Part of a small language model's weights.
Size: width 256, 4 heads of 64 (1 for keys and values), MLP 704 SwiGLU, vocabulary 2107.
Training: a variant of Adam for these matrices, 4981 steps.
Each number is 500 + 40 x the weight over its row's rms, rounded and kept within 0 to 999. Layers, rows and columns count from 0. Numbers have three digits each. The size before them is the row's rms in percent of the matrix's.

# gate: layer 8 MLP gate, 704x256, rms 0.0535, rows 562-681, columns 64-95
# up: layer 8 MLP up, 704x256, rms 0.0497, rows 562-681, columns 64-95
# down: layer 8 MLP down (transposed), 704x256, rms 0.0484, rows 562-681, columns 64-95
gate562 099:489484475522484479458443564511528492518561564498482457506521505523481575496534538540499481455506
up562 096:435486472493528529436447571479589489528565619553510489453462505457513522467504553484445519493478
down562 097:507508525511450544538539522460571568553451520508529550436524496474515504480558556582471517513501
gate563 094:516468498546425488475427515506555684553517514511555526488553483493474497537477516489529512489517
up563 098:453525522479497552577448540474543534529529477541554453483466480498532452534474488576512546548454
down563 099:458457470425516601596549455486479447466571446587527484527491424491550445485485510571519628549418
gate564 100:535438525531490514466479540573511405439526526452543516500482459484528578440479519460505521458488
up564 097:560540480475520450522440524488522461555537452540570466514526517556429533556490479566519474513529
down564 099:499492472505492518490459513449496389523459457540526528532503454477461536479489469519582530545480
gate565 097:568462514525451439506526474502586480477513449446458499451503537518542515490569490530538509551515
up565 099:521557456508486474507492519491609467515502554505438482534456521494420540475465532549480510463509
down565 099:552485498479450470563484540499538445446505553468492503469531489462508515523538483520513517532544
gate566 103:488499462567566478514500593487563503495443489456468482451417461445504514513526423462497491470463
up566 102:532456466468447500437470528512508468462559561478539415488512507497568487483547556472497517474504
down566 103:455539529469529522504462479543494488429516514460507472551513499432477492577483519453494558471547
gate567 098:551467541483544520502478563525476530548469470475424533436446486489509550513463499446478502517460
up567 095:434490516464499517425553473505460601479615533542475451599482554575529549457468505481514518452478
down567 097:561487459470444565473534530447384418461466562480485504484529514472491508441529463575527557527455
gate568 098:571434565511505525481544471518514464550493456523439556499484486522485555555515532533500508491541
up568 099:479519482544537528503521555544548519516503530463500479485546561451479489462459513482488510564503
down568 100:424537465484519505461466465444448529479483446444487396451440564450497580494595538513497595505536
gate569 096:553525520459530483491509558506534529505517570477539490468530500570497540492502534505467431489438
up569 100:573511539452516552473523485527541456433560483481546481554517493469528485446502486580558469484491
down569 100:519547482540528428518527508596522479544481445509525455452478531542466542403583478584515449606505
gate570 102:475501480518463453436495496522514624471527540456476531450582530557519559488454467429479504466528
up570 102:537543530421562474519492563487452456535544453468464477555476540509460417509551515571516522496454
down570 098:534568584496507474456523565474511523465493569488430495487523535525483537485446465490459460507523
gate571 099:441528466492511490490528466459438506507478468477505497484534478449495411505540535496513467469506
up571 100:532491503504485520511547471500489491470503590521482557506456537506577456464514477530486466464513
down571 100:474583497490490557463554511538461552527494489463495460518511500543482497556614486482553476534524
gate572 091:508486539495531500487555513487465496530482543506436574417545480558504512496459473631524503476534
up572 095:469489495511507521450561483500529437525515475413486519527476497512498489430503526490465496552515
down572 094:492560463509540543492519506515484538504495547516458433496528521528505525505479471452487458534487
gate573 093:545494533508437486516497559493527540452425532530467468472459512545516484533525525470491481482488
up573 093:509486410436486530570455450465478498498462523461468491484489533531528480492431492449504507432468
down573 093:555432547484502510476495465558480523499550479527486485495456441545534493594549562493446528516510
gate574 094:420507504553414495553506533517622538486492534517539531520547538453491470484492517461473511445467
up574 092:426450552521507436500465437481497508561506483473461518598584493466509519460522460556413512479594
down574 092:503512438468527533498573520491561537481501532464563505541467481466508466493497486478504414484479
gate575 093:503587523579464425513500473473559517582437495438455553485486457466484473489532500570500514466456
up575 092:552580486432449474513491543476563496453394468441522518490510533506529484474527464519502523534492
down575 095:551518426424469533554435554549562470452502478529524497490525478514496520436514513506430420507465
gate576 106:504503527557497506418501473558531547472495497467505492468524463482428565533476534558445515462465
up576 114:467452518498487437513494443489481508612548520555483557517508493481546432486514446466553467524551
down576 101:503481522535464448575609506432456498511487533508452522541517495462504521596484431481511298493455
gate577 103:443519493518509477456481466509519469508474597501443559527467581501467507548545491397424509420481
up577 103:465477481513550538418452414474505453489433511531413504505458616522495529524528473489530491523486
down577 104:535489456473480516555545507578512506514479488514544410459490474491462497492505546544502581531473
gate578 106:478493487570478470482516514479546459480476486519514490509468544473465474546489510502425460504540
up578 112:464487489457450497521535472516464498407529571495533488504494471518495478491446504443605470562466
down578 103:499525436557440479465490473580472565495465550510529540499466530470468475474473524470518559527440
gate579 101:585592521518422525554478449493535554452512476425546476474487465500516515527516559564492498472527
up579 100:419514516445563503481477481508523491506508504490547459554474542446573526557618504500433506461549
down579 101:523490450523534496413456496422571480548558536539514509508508535447461556512460468546497568459562
gate580 111:570482463537527500473460457475551539529505593454436486442507500464569531558568610518493458545502
up580 107:471472507547530534483516588513514537533497522450463483470473463518498495516579557373438530469521
down580 100:486518431528555554482470515268490540469491458478508411463458463468506484454482567552428416583508
gate581 090:481456484488514494440471537526533520529482535497507476469487465575495544489502462486521514527397
up581 092:483436492525457470524509510461511442466437424506539539498544534531507558512507422449451490514552
down581 092:499536400455524468460526511462453488459470566497497523535477529555500478497397492482591484430465
gate582 113:424578538580417434515469491477573515441449604498480554556466528538528506546529523454426491471502
up582 102:433484482478487514558488492508537508519526500547579561522469495524505519487371471526530495463511
down582 103:620521515430479477557507506501443461508519414492471466500546559466487481533509524511516539483476
gate583 102:433496482506519448487469537508577462478561449552523514470566465485448548487521466560513503421455
up583 100:439531525547498456449496480512498495492474463532517532530478501479456479488486500535520496522606
down583 097:464491455532549461465527516553447502565574441514491507463454475524449569464505528452579448482474
gate584 102:525513508579505472494506523527527458578475546514422487488525533455462487453544545476425484531497
up584 098:457475514544530481502573529506564439511491479467494520579493529542468499547509529486427509519429
down584 099:504516464478476560468521473428488480500548457509524473480484458546534425439562476580470519535509
gate585 102:571476477498498556462477501529548465525428441415506505502471547510458554479592500555526514526501
up585 100:532525443489535514446540490491526503487453472464466413491485493501549481495479479584456467525560
down585 100:475497496454461549520415476471543525474528515502431510520518516425509503516514507492560422519473
gate586 097:524516500586418507511521547476478468429499532477500576479505427474505531547488511510535456453520
up586 103:498590493447485527504501475506534491514492578499456508518526513512501530562539491498452474421487
down586 103:455500500532483568496484544561535542487480507545535547515508528576567506484420478459478485424383
gate587 096:552462481477539516449501459457509519448466507436538461472469489492532595523516548463480485464428
up587 100:481470504447486503484522421481493495512417485499546536508468509562475561480481558515497517522536
down587 099:522489507441486466523490448386397533510487561501591503588507525494483508482440510516521462463484
gate588 096:530513512522516468413534449490530414508507493502384510516569550439477475524500495531413525475453
up588 098:470502489532560477473592544478522429606480493413532466456528540493484484517462457577572518500485
down588 099:500497456563475505530520522534514521512541429514555533474506496494434476500570594464446478492498
gate589 101:527530466505527468520538536516492500501409462503537517472511590479518461508558521539546521514462
up589 105:508488499472469494468558497491477481514505390520497421536485448489440495492457487464541516441492
down589 105:505545446512472439529443485586548489524535410509527440493503559612496466490475548435480521496517
gate590 132:478490411529545461496519408497519436494461518482518461522552438450436473540479506495528479561501
up590 122:444490584551569523504369496491530499568585509525518462473426487466544468517510458548568548466502
down590 107:539468455509474576541588507442497494456440560520523424512520432480452457462485486489476543534486
gate591 097:518480501461489510475481467505555491523477524505518449534532477555411507539533455534512481472438
up591 098:531509469540541524461467450487489518453604479501577445486501514516559508509426529385565500461486
down591 098:517529514513518376506509470525414465468468479435520466482502537532459541504519515463421556500534
gate592 094:506502452462530491487480470508511531463557489494530536462453476480477543522477480484572497471563
up592 094:467511515491509498514535491499520536485521451473490538513560472523517513486474462455506458483572
down592 094:436497519432492591506559510432517499457580465493530523516507482535481478443456471517498480451480
gate593 097:514392539536539528489446518472487513463496513504424520403504538458574494496520503524542468496520
up593 099:473555454511493480466527504517556543485478423460501593510497521503581601477475446427484508457487
down593 099:483442496466534479486491567398500456514515454468453522535460466469536522515501599485459417454496
gate594 097:450493442544421467533540535484448459473541485412565479463567478460509572508512445473501463460479
up594 102:550437498538578478499515515502478437513564517534430500477481517482520511552605488465458480511535
down594 102:454512536530491535471523504476537546526484536508526510585460419506530483435558461473519431499557
gate595 099:525522501451485496443497464460517447521459537435586460527502564472530451531533509404449502566478
up595 100:487493486521561525505491500442451501473562506406497487489510505489459589454514480531535561441522
down595 101:523526531446512530506489516330503486464446539534501511538508500572450487483528528567526549456497
gate596 103:517486488519524483505456505498525505493477549493468497475558453512530501594432469410418478482528
up596 102:498460478465453511511547528503496502510561489499515482418500457598513567451487474523454509470489
down596 102:453515503505499533479483488463407493466453529531544554506512469434499535481504547534555534488506
gate597 099:482477556578566447522519486493544462444504549487488556507395481532529526488481473496429477497470
up597 100:494466527476456453468480478517540536530498566446460499510427512506525552522484462452459486588493
down597 099:604457483476530457459592438532495492468460465457519462443493470447504569543519512546468530504567
gate598 093:484538543559503550458553432489503500554477474482434488475503470430492429474499493476537479579481
up598 092:508520452528590569479515496489478498517522474483547501498493507405438564493430558458585474514519
down598 095:466533525544508550566514556385502482521485483451540473524496472456528461459481565563462506473533
gate599 098:562516467497571526498506462492515466489527484444462529475483490524491455462520467567482479556469
up599 098:545487541468492513480533547513509414525537476507513469467519499564484475556546468450489493545466
down599 099:458444515516501481492438490387459476502507441484477484480460426440484513477530455461500445514475
gate600 103:535508448518577457513489533479461455537510584489477500535520496492521419571573566482490471475501
up600 097:438488465489428471525470568477558495501447496506543442574476598457546516538497441477481516517477
down600 097:536472525523470489486491504492493500477527468548439507474565538503500551477454486467516524508491
gate601 101:500531547484506500502541545485484499569561519465556528489482487489453503565570538516431491488514
up601 104:468500481487551525498438539487525495558489516524516414536526515543525539512452536536454509481502
down601 104:463512474502574489481550488453575536408522593473502503541541543526547528512488522507473435485492
gate602 102:508493492550400478549570491504426517552418531435516565547459513459535551543469532521447473539530
up602 101:612494460505512472448447489492428493541500519508528505402463526433558519470500585438576453518572
down602 100:474557475539553515449495441444493451465484555543448505486437549458525490479560450484506578506453
gate603 099:533484547480514454476533471554512537494521464510380529526506486494518465567505504546482491512548
up603 097:401408484468509505574508549512494508499467441487459523464513533471466470501475427532511510513539
down603 100:553476478477442542515470550477522567500532518465519499499486575428405530508501442550471515538520
gate604 096:518444533510448532394514467510515490486495476525488577540512545486482554465510512524429534512517
up604 097:440501519469482479548495540487573502410547563465532577523456607462467484538476518512494514514523
down604 098:473494514563517513454526484505445438475459499497468448411492485480516457476518500454500521553556
gate605 101:564470473531486494427509451517514564535482515510556476504467487495489500487625544511519499460534
up605 097:568550505435554492499524489509505538524460436507532502528507444491518479526458504489573517570436
down605 097:462465569484518548535471503486494475481553514506471450485520533499499506535500474511454505490477
gate606 099:528462489495489456525524454508557463473465504520496515603522555498456545527443497512530492514536
up606 101:547524516477523478502540550526547457497483429552541526522511491517494567496552573563514511503463
down606 100:520574528481445509523506455521498521476508516437511575441390480460466479499581468528525365535551
gate607 107:537525534535471491547474508482471521512498555487465527470540558475447507532543548425478468586475
up607 100:450464549494512450472483475517462508517501533506528432534469528545468453534505531542543483469453
down607 102:558481438447450485530500463600558470497527457551536458512491474455502540554522502471467478538510
gate608 109:517525473499468529537492497480548564520487513496508487555503435461486472514444520519443449489464
up608 104:544517479433582566504510484499586524498473524429515545525458533503453525485444497537539502505482
down608 102:516543403468528650483489468518487488474428485501537489398485493537561494414486513525525524535586
gate609 097:552540527509472459535507551515529548562421570537505496466492516481515534433493492536594484444491
up609 102:563427475504476467515495516506455434600564455501449511501563488530496501487505510530499480556491
down609 102:546491499523465406465470548470516501504498501511506523459562503490507455548527564548462455596509
gate610 097:491511465533431481546543499509461496458447522448471454512466523565509435552574535504490477469456
up610 099:506487539481496520605526478507485539501552446492508515506511485493433515478529486531527490568502
down610 100:520485539501504416551507443546495468514518540529472510538488508471536455525582428488531573475551
gate611 102:541538456509471534463511498520500531523538569467548504423459506453508529577512568416504514561536
up611 100:579479503499501518544564513518538397557520458423521435579533558450502536488584585543467508509513
down611 097:526444547480518522466481545491529510476519442455453532517500498449444556552478556515437501527486
gate612 109:558521502435487441516492503531475579529584486481539591485480510525517611478556508513511492477496
up612 106:487401536550530509542420392555500609437488508490561490503491575442522504419435563471495481483491
down612 104:472406524501435507485486508494569512489512570520519449434515526475478515480520482514430495499472
gate613 097:518474552516534448479457466507519539501505521428497599509476484572481502525526502484538506449447
up613 101:492522428502449500518536440502516436511489559549529432555523469534514558476471515436441471462544
down613 103:501534459520550531481508477369494531511420506467537450518499489505473527473483541521506506505450
gate614 101:528502576450545437497504460514511534532525531513492524478499439516456432512584548490479459492542
up614 102:381534500528506466487524513519478396502482501542506497484466559514559419452506463447446480459521
down614 102:490539451504484405530433532488483493459550506437512574489487614517477576509538456457538542469559
gate615 099:537500529500477503522510486509484508495413484431421474477536511512470451427472493449529511509413
up615 098:457516521583467499492457435490502453416469495625568492513505440482537509560501510501430486492519
down615 099:497444510539458518538554528538478536511512451450547492471517530467462498478468612566496547506482
gate616 095:563465510550518430503527466502481463504527463473513535452487455537532491494529460499492518469488
up616 097:592533559482421509485520535533578532485446553565500511432435435423533513527564548451549460423470
down616 098:487543482522529519499528436500558557467448475523522521536513542546518591544553480418533466451473
gate617 098:543450518496552502539569477466556553499581506474517526478527575510498512532503514523460444526441
up617 100:523500464528517523466568487485479474529532484585479451489469484631547496475498488462464469569489
down617 100:519431490599569502579501548525457510508487458577501482585477504586514497485522498436537521523477
gate618 096:491433547567561521483412471477417468524482491511498524530496466423494488525526472502522496489469
up618 100:491524498475499521522509483507530461515488581523534560521483440502544511492499565482443475505489
down618 101:528552467514403400511461547482484569484459522489503441478491475522452576507508534536528419552479
gate619 094:473490500569527471445526540527463494489525411499531558472468513513502566487526446559559504519491
up619 095:507443429503504515493500521500537502474485426519506447530553504546482526503512506483378491517483
down619 094:537496509448506490526559509552420478465570539513542501508515511487452457537503464516516504496527
gate620 093:534505516458529474473463478531456495501555592480458531512529559511475483495587450454416518504534
up620 097:493473449559508489491534488494459548519405430522421434520533614474478535497509536535476470528572
down620 098:408566551428499443512452436553464448570569567543543460509456587501572478421560485515462430533536
gate621 103:530492499485573517500491469508564568502504545492518465485502577549564459555513479497433498517495
up621 099:528501508528463494494528507499502557433529516412527494497484468521491431522444499411488474519543
down621 100:476462506514496473507463442471507432472512497541502519476488519571443408460432471513539478487524
gate622 096:524456475430463492490556469495490474524403500419499522474573503542470531560545454472492480453497
up622 099:450475583505550551514564499468438503426470466527464469436519474482489467539504449527439486457450
down622 099:480470473531550559492556465455538490473486499525530510445494521421494492478469583516511506486506
gate623 098:519468516466433523519482487493532433505531514498538548448564478552483515495563537544526485528469
up623 103:429533480469468503504503469480492507508492481517478528508510439496496553418459519527571481562449
down623 103:555499474447452508472479531480599451524526450414464488538468575554458461518489520484482540520498
gate624 105:537481464486490546546524391521510497514512448464513495524622514550522506504541500516483502505482
up624 104:523529482508539524552558502494489458501469491534499451551498537507421433464436445535530498443459
down624 103:452528495436560518498495566536515513514452492520454511568487533478556494493460496554462520430403
gate625 098:507438467517496516565518466492444480521466474488484541530553481561495487516491520462489466475513
up625 100:493469471491483514534432459534543497422450498538480446532471431513500547540495515523506514459540
down625 100:504542445499534460519540497458429490522415444458508482456467468518527554491512495418500548486491
gate626 099:483494487566527478464521568500503505563430492455470553540510513506415443467489504450468456533434
up626 098:501525508500570477508528514521488416565523523459516527463533545480427395453494544465568487445478
down626 099:449549500539497458487503540556446505478492505515517484506501514543471510431501526514505531469389
gate627 107:479494466551510496419505491511533560440470545497508515476553486505445507424555545456525456516449
up627 100:456474484539491546488515477502545381549514516478514526534505526476534555489474540555534496536555
down627 101:487557465501543473457485462500578463503560485536555436517474561513524519472490467472501574595529
gate628 100:541539498543544477410537520516539542581545525417484468452475464495505526535483534506508476452537
up628 098:584550481531480436523511470499444482505492434555563485503512484493487425494537516512489508509534
down628 096:531557505457545480490511503640457466524536546474474513469520441513476521593478412413546576469445
gate629 092:476385467542467500488505457470545559525550496561524474451522458510470548567491469508567458472516
up629 095:486547480577571473540479489473488467541502504523474518508539497488511441493510458526504512521494
down629 097:564520525420559446584545449509455555473521547526549525489504521453560434509503479519532518483516
gate630 099:539491463492472476498520505500553436531552513502609515478573491525512479524498512516485507380492
up630 103:438551482437544518477585482499526487490508531498535480480450503565495524532537486440464511495485
down630 105:416529515491503526549480440509452527500535476488556438518520557522513514565509497484556584492560
gate631 097:513558523495470424516477516476526516465487462470479506487476530442495494541530483444455487435479
up631 098:534527515475504554530524503497467544460554591522469424471496467470495493546537549524482502490482
down631 099:526516496501555504500520476495516455497412471515554468466480468515510527502562481539542467579546
gate632 104:510541503504481519490552532501596461475587597493581516532547562465457477477486528480574496526485
up632 108:561502540433491504552461546488441489575513491497492457446493462504457444479428550544495498462485
down632 104:512488549486483524506481553493581514523580478507517488477535467469490474513495524510466374529503
gate633 092:466498483527509516493520496473474464529468476487470478541531527493445538498509563485419518542562
up633 099:453455504463530566549486514504502474529518465541518504484445526542495533448508542515435521480545
down633 100:560423539497515477573450562587518458515537482531573457528447521528490519556460508514521467425448
gate634 094:486398556536440470452433531551559515451505525520405500446566592529496508478473470510481498457464
up634 098:499476416532458547516479491526497501523473591539480475564519450531458453467530501441457499543415
down634 097:524535520459529464515496522486499518481448508509539428462495441498575482617487488423553541450529
gate635 104:546469484501515459520503503476522538498474464473589461489499481455523489463514483565375476505533
up635 098:478547522446531495467430545544505538492513528463445515476502472485470504546512490421500514473479
down635 099:522541463514546492493575483562480524459507549509477517472498537416564485506502494503490488481591
gate636 096:578505513490546472401557473506509549517558487496473483494499443521497485522434555493543509438405
up636 099:543519552554537514491500498497504435463441576554477553495486473498466472494526512507495511540476
down636 099:544523425530501452534448424416508508501457481516560494487488555527545485498542570493534546566486
gate637 102:542478515567529496584418477516535441453420481487460501441454529435454470516494454556409520475521
up637 100:476525474418512460527513527515521481458506572486561448555528570510441529549513538535504480544528
down637 100:531486429575582504518430496516453405545510461500464549476530493500459539478489459499478535505532
gate638 092:501509446527467486521585473505460511450439450505499423490483463526446491529510496553493485526529
up638 098:463552474541496529537499469529479481531492533508504478483492521559480555517526481432488490499472
down638 092:530466485572491575484467522359466562524521522519465469525482507440515475464529449431504521539539
gate639 096:494559461494499512501469522553567409502515519497439482508486530583572526533559524477429476529492
up639 100:466459444436539485490530427545548464578489516496479526469568501557541567466498445499396517507471
down639 101:465472463478519569504509480494475481491492421479478555509505467435538505522459488487494430506467
gate640 092:522540571557503463494487548528522579450514476502479528431516505392514546487568452492456480517470
up640 090:563486472537443500514581505512525468506458518484533499513496480510509437490546599526442505489488
down640 094:591508555474435450479584564464509501501518490490531538473507504433529485528522463464488368491474
gate641 104:564594493520465465537528513502503518492537468554466510452497531461507434548558504517583458441517
up641 101:522499502457489472445529573520457528528540496497499463474500478545479485478561525600486527487508
down641 101:496571492517542530533529532459448419490399538545471412482462536525476447435471514535490478412579
gate642 099:518520511527434463421503521500548547503525593446443544458490512483502474471485547462423477437529
up642 099:507469488552554488492455500495483523448452515528512521503494528504474530582437506517469513511485
down642 100:543471564462552454503472538452516481522525540518497437574475487490500504575551530509521474529452
gate643 095:575524507524528515534525493481457529460462461499483494487526460484480502570488449537494457501545
up643 100:477565511532366473522515517474559545502539477501491450475502497490581494474503473525468500566544
down643 099:512524496544517453516473582628430507441473498533522495453505498401502407496505444539389477445430
gate644 096:532488435508481477574480510534519558545552510493525531523492488530435555523520484504459524464515
up644 093:505463540488478546460460487464509520494489592511526445445490484503572458479464536542513505480524
down644 093:445472541510435505592521507579495499474470453444538543462496520457478468537527565508554510472492
gate645 095:543471551529519541488489491530534471526442439485463542479525585527493536499465478440474489468550
up645 097:546472519501498470592511541516458537533497427437536540487535542540570516479478517467493518513483
down645 100:432502479435430480456514442536515602582515558562513584487488426488522473489554440506516510506439
gate646 098:500447480515527490515464574516503610508455490420489469484511509536483593538465513489499522455488
up646 097:506520542513550481571447465496474563469546486499491500481470473511468551531440512493477519474455
down646 100:499523425486572459498439563506489493538532472570499479558502481547439560466543451542518514504485
gate647 103:507538510496429511455477475526509489511495564466455516428463473460464536534589554448548468495469
up647 102:504443521519481473470508391507514491534504455487435503532521536510494545422503499465409485453502
down647 102:451509493558472437455485506622505433491468486518493530533507599493489527478536513483532544475498
gate648 103:528525550553489496471534457536600443538458449440521479445563505464435539477547528473456497508438
up648 102:522477495472558531497494528496491545523517504459422522471488496506457477475466467539526480465474
down648 098:537584504441536599445507516442525523459508482449487450517477491385511504505538519483546562505454
gate649 103:531468483539469494506474459497571475521432547528505585561564419494531481469557469392547496376467
up649 100:506452475538493481451485502477390497460501563463446504526476525546518504470452422509500503467532
down649 099:515538491530487473493493502474544546487555542448556561594585428493518458486462535527506507513440
gate650 096:458435507540435514532531471487528489412450491514468465516592449532505435512536457470466498514475
up650 098:435551523483430469458519531505450497447549461477454506424539471484614463524521426502513521447536
down650 097:467470527482455554404505457544509438478495532546512459465436450567494473442508459529495451443424
gate651 098:548485549528429457437519567547445479482432539500430463501503469470491481504530497452524499530534
up651 101:564513481442496496481454551493459518437482496443509460478500595507500546470517492522596530487555
down651 103:566479420430505505545526547477479485403506524492491477510520502495451525487461459491503529519517
gate652 093:461420594508405483532523483490554455461551451531507483496597456466448495566470474406494433490484
up652 094:529451526396454500525541528462456582542518452516495407491477485506453529529569488539457527417506
down652 093:494553467521480507481481568563484509508431451547500530471516549423499459512467472440414484461508
gate653 096:424465466535539555569535586514519555502469491516562552424502548475496540493469522529441532465491
up653 099:475517463546525496542455505500577507497481449507502513483488506454520540481477530502597510498494
down653 100:527528494533469541495543489416519483526534546565516443459498481502553564525443469539424531496515
gate654 109:545507523546468505480517444508523509498471454490394496483507473518486489610513476537590498475516
up654 107:447499474518498498501483539539476526525558477532513561449473562504540520484506461480521518491508
down654 096:480441530520507568473521494502521504539446475531475571462557566553552525450497485490567394419490
gate655 096:483495540517534530474469558529549518551458542452493531397502450449512516484504453521433519535514
up655 095:465480492431518524459483544573495479513530591494466453456490537516575575501551489528503484494500
down655 099:470482482516494495473435459420471510433546473500515558549468544512507548487508519436486488488482
gate656 093:518443544561481507534545548515522441574501513459497505517425532430476493465526470464471502490386
up656 091:524529502509494584505495544538531548505500489540473436541464450474502523544412533504448546503438
down656 095:516439457483492511468561425507462504482486463500534464508436503514480476428538470509578415448522
gate657 097:541464547455509472474496586500558595504528524514454561472372549537508529576517479475498491553447
up657 100:504471494456487468594513481497508487475447568481526478579521497472515505557542581457400504529507
down657 101:547471450530515529578467512461407502485519482457506588545529537475492414459524533511487483586486
gate658 099:460538499547479519548501519500552501403468512495473412461521527484554566581480484526537478482481
up658 096:535446455494466492524548528482456470424383470485527502505509581447547501479475426586460513496482
down658 097:531570540481404462471489559446556483479467529502384446521573454558486529543525519494498477413484
gate659 095:488406537501455500497452470493476504570515545529501545518464518528526541470479526452517536573521
up659 101:468522506477501489517498569521493454540457558518528515494556504498466532534499466546492468458462
down659 100:549483497483536536584467470583476469479550511536460511481453538496553479550470576461553470608508
gate660 101:585466508496490430501534471500473505478531449564589555509500508499426532553523542509552499490422
up660 100:551561507472484496479543511503445546457456450506485509480477485427480459513580520521497518519438
down660 099:505476480479550569584534560494506457508468500438476522522463463520490477476512570501521500475534
gate661 095:546530472502441451492554512473535568514426551538508527463540511520403512533468501475467481471534
up661 100:517481502491545502518503485494504504565530432465476511529569530599538498482424491553568482415517
down661 100:465523482499530512512448513488535483515547527454462543496486520497463495452482474506496485494508
gate662 098:579477523507461447467548474538522530489435484394495488470533539528547506522572485584493491435536
up662 100:484504497517497481544532502506491484498582488504467455426514474543579575518474483433576480490535
down662 103:514482512551513466471550481545487481530535434514412605502503500483522546521477556551506512444524
gate663 099:500467537494506459508450492550517486435457496458443491471461514484486583479518529556492541474537
up663 104:549510494554418434450601492495527501554499468527498525438537491501458486486491474465522517510427
down663 102:464497479440497490435538520443544521463495481530459525524539499472454433455467499533524513500429
gate664 104:529487472486482471483511569492637550506525553509559512460497467499539474549492484562504482456523
up664 102:461492479564432504476501456481474525528408478529467545483578481526463511546502435474536511493513
down664 102:471519526465498466427548537558561564477497515477526461524496515490520532473438572567506490463517
gate665 107:549517523599466490557524562494486479522478591474453539454493511473523455504579512520488467463470
up665 108:526524521533491510539470494487515496536546473565521516517521477525554544456446529488497506451514
down665 107:489390492486454512440455476626504546439486497565583511481470473521480506469459471531468565488479
gate666 096:501502521547582505489496507512526587557518540507518524451483527440487517415485458477491502538532
up666 096:480527483524493535531393568515506529539468473520497570462489521495474530543509446520503485543508
down666 101:446477469484540499497561437459517538536447537462497526449477517464527529538496496468492480506499
gate667 096:483441528481435530470566476553490469499527539461438528584470443503568507510524495506550521492500
up667 097:548453504471477485498494503498440480557554584467464509488523467531509444511554509497522499501584
down667 097:517457484518553468487498479321521508519470495520500428476522470513497490509541519442464549519468
gate668 098:550528536487507530530535494532499546564551514449478514449567510519586494544567514501461478513518
up668 099:518492445522459505450496489553519458485499497474439493439610508565542473405514462583575515527520
down668 100:470503517462511482526573488440445493493549558420515529465498532511532544598554487439468465509547
gate669 108:481482540532475497557463569499532530517467503439526632453494513506518480613551489550486493490485
up669 098:477468507529546465480469560487445530442571537473511512429514552429470524530481504546489531527520
down669 097:488494521561458453536543497532578534531462490517480513594541387479502434548439528443570405500495
gate670 096:486522458525460494462495534510495475471549431495505526542512523469502454532471573602459471457526
up670 099:493550516442517490505493415484538479480526494461464446536450506517522486582545542511497515561489
down670 101:535484600449452511560476503544460476526504478452448492525541524448518522528497503437467608498508
gate671 118:580516526510516486405508510526533521595455518457518494466544536466481523537514504488536448499483
up671 112:494578437483535509511506572497479545542483529448504515467511472528506474476468543549426463535486
down671 087:493542413466519602524457573159515524471528526495514391495493473476477505484450529571539442528542
gate672 109:497576514500455491525518482494501500442484479485462465440531519461437505526495502575443478484606
up672 098:451510514482507509523468526501488532515532541438511510477408528508423457504527556466528486459457
down672 100:466484533531575452499477489519556556462528555469477527524566562489466447491466422511520481468493
gate673 099:565547468521449478513533515512594510477525566532525557490538459474535466577549483537550494488544
up673 099:477500510531493495520528499485513447540538459465570533457503503515492542509567536498548495433502
down673 096:604574502465442487473488482568487467518546498559465525461521448503550485478574490542514388525461
gate674 099:537501496534472482424460530484556551512521505527515468421534557549549510475455435530487519482454
up674 100:528464536451433517512428538513503506578409560460432516477495510512543516443538569533491459467480
down674 093:518538425490481461484466539379555460507505454481576356494466506563482547541472467524453329455507
gate675 100:547443484510537489525493464514451545489541408468438556489439401507508548489603464558542497458504
up675 097:406455529502542474546507512497530501494521474518567552513544444490422492521463483458475477488494
down675 098:480496516548475432521477501535480497513482527507503507497485397557468496410535517495583491491491
gate676 101:532470515487494499494548485527529464462525527469494487479477504537442574485532539568487509464422
up676 098:519500469464542487450595524513483540529455437507486483476494443553552493571520469524438501387496
down676 097:522554555460551513565461474419468469475570547522440458514471536487483502499517436452478491521468
gate677 097:498554491483538508483500553496532546495471547484453462566564475492534553525559532473449506519530
up677 094:526493498524501510438516505485510451459536434503507509608530603429519497445547434527520482536505
down677 096:513556511524482511507516488458576513527531469462462506571527510528502493500480528496417483429424
gate678 097:499521504519490495515414495511529586498414535496441505484513510505446484530525486554539515497498
up678 097:477520518433583481569430453509510592499503445482467543541519450496523492568442499476430531567535
down678 095:474528485481461542514521481532431481562562520510498457539440458517538432488496516500462490533480
gate679 098:488462586527480495548467468485426419439456522516478423536506512521489467499525487555488494562481
up679 097:557556558536470442475553545496508508470423503467490496459454476403464545497547455489478552550540
down679 099:431527442492552416501435545535539552557513463521496535492454519467484592482463489557525441461532
gate680 100:564539459473492474477471478519547526434524467520571482472541495480542462523522489553559502488491
up680 098:527530522480462507512540515498539527566568491416575489570506551487501534536544460523485467480514
down680 098:512496509499457488457513520517572490475467517544509543419497503520530489484476508499486422514444
gate681 102:522572488541546535482534496518571528510449545505480486434500477452560468543484525500480517533497
up681 103:481489479534557530498445465496519574549510508450465503459570513566426590508533454547508532532451
down681 102:512499488411512460447515504490531560488484538526511526445528512474443556493442549473452546496491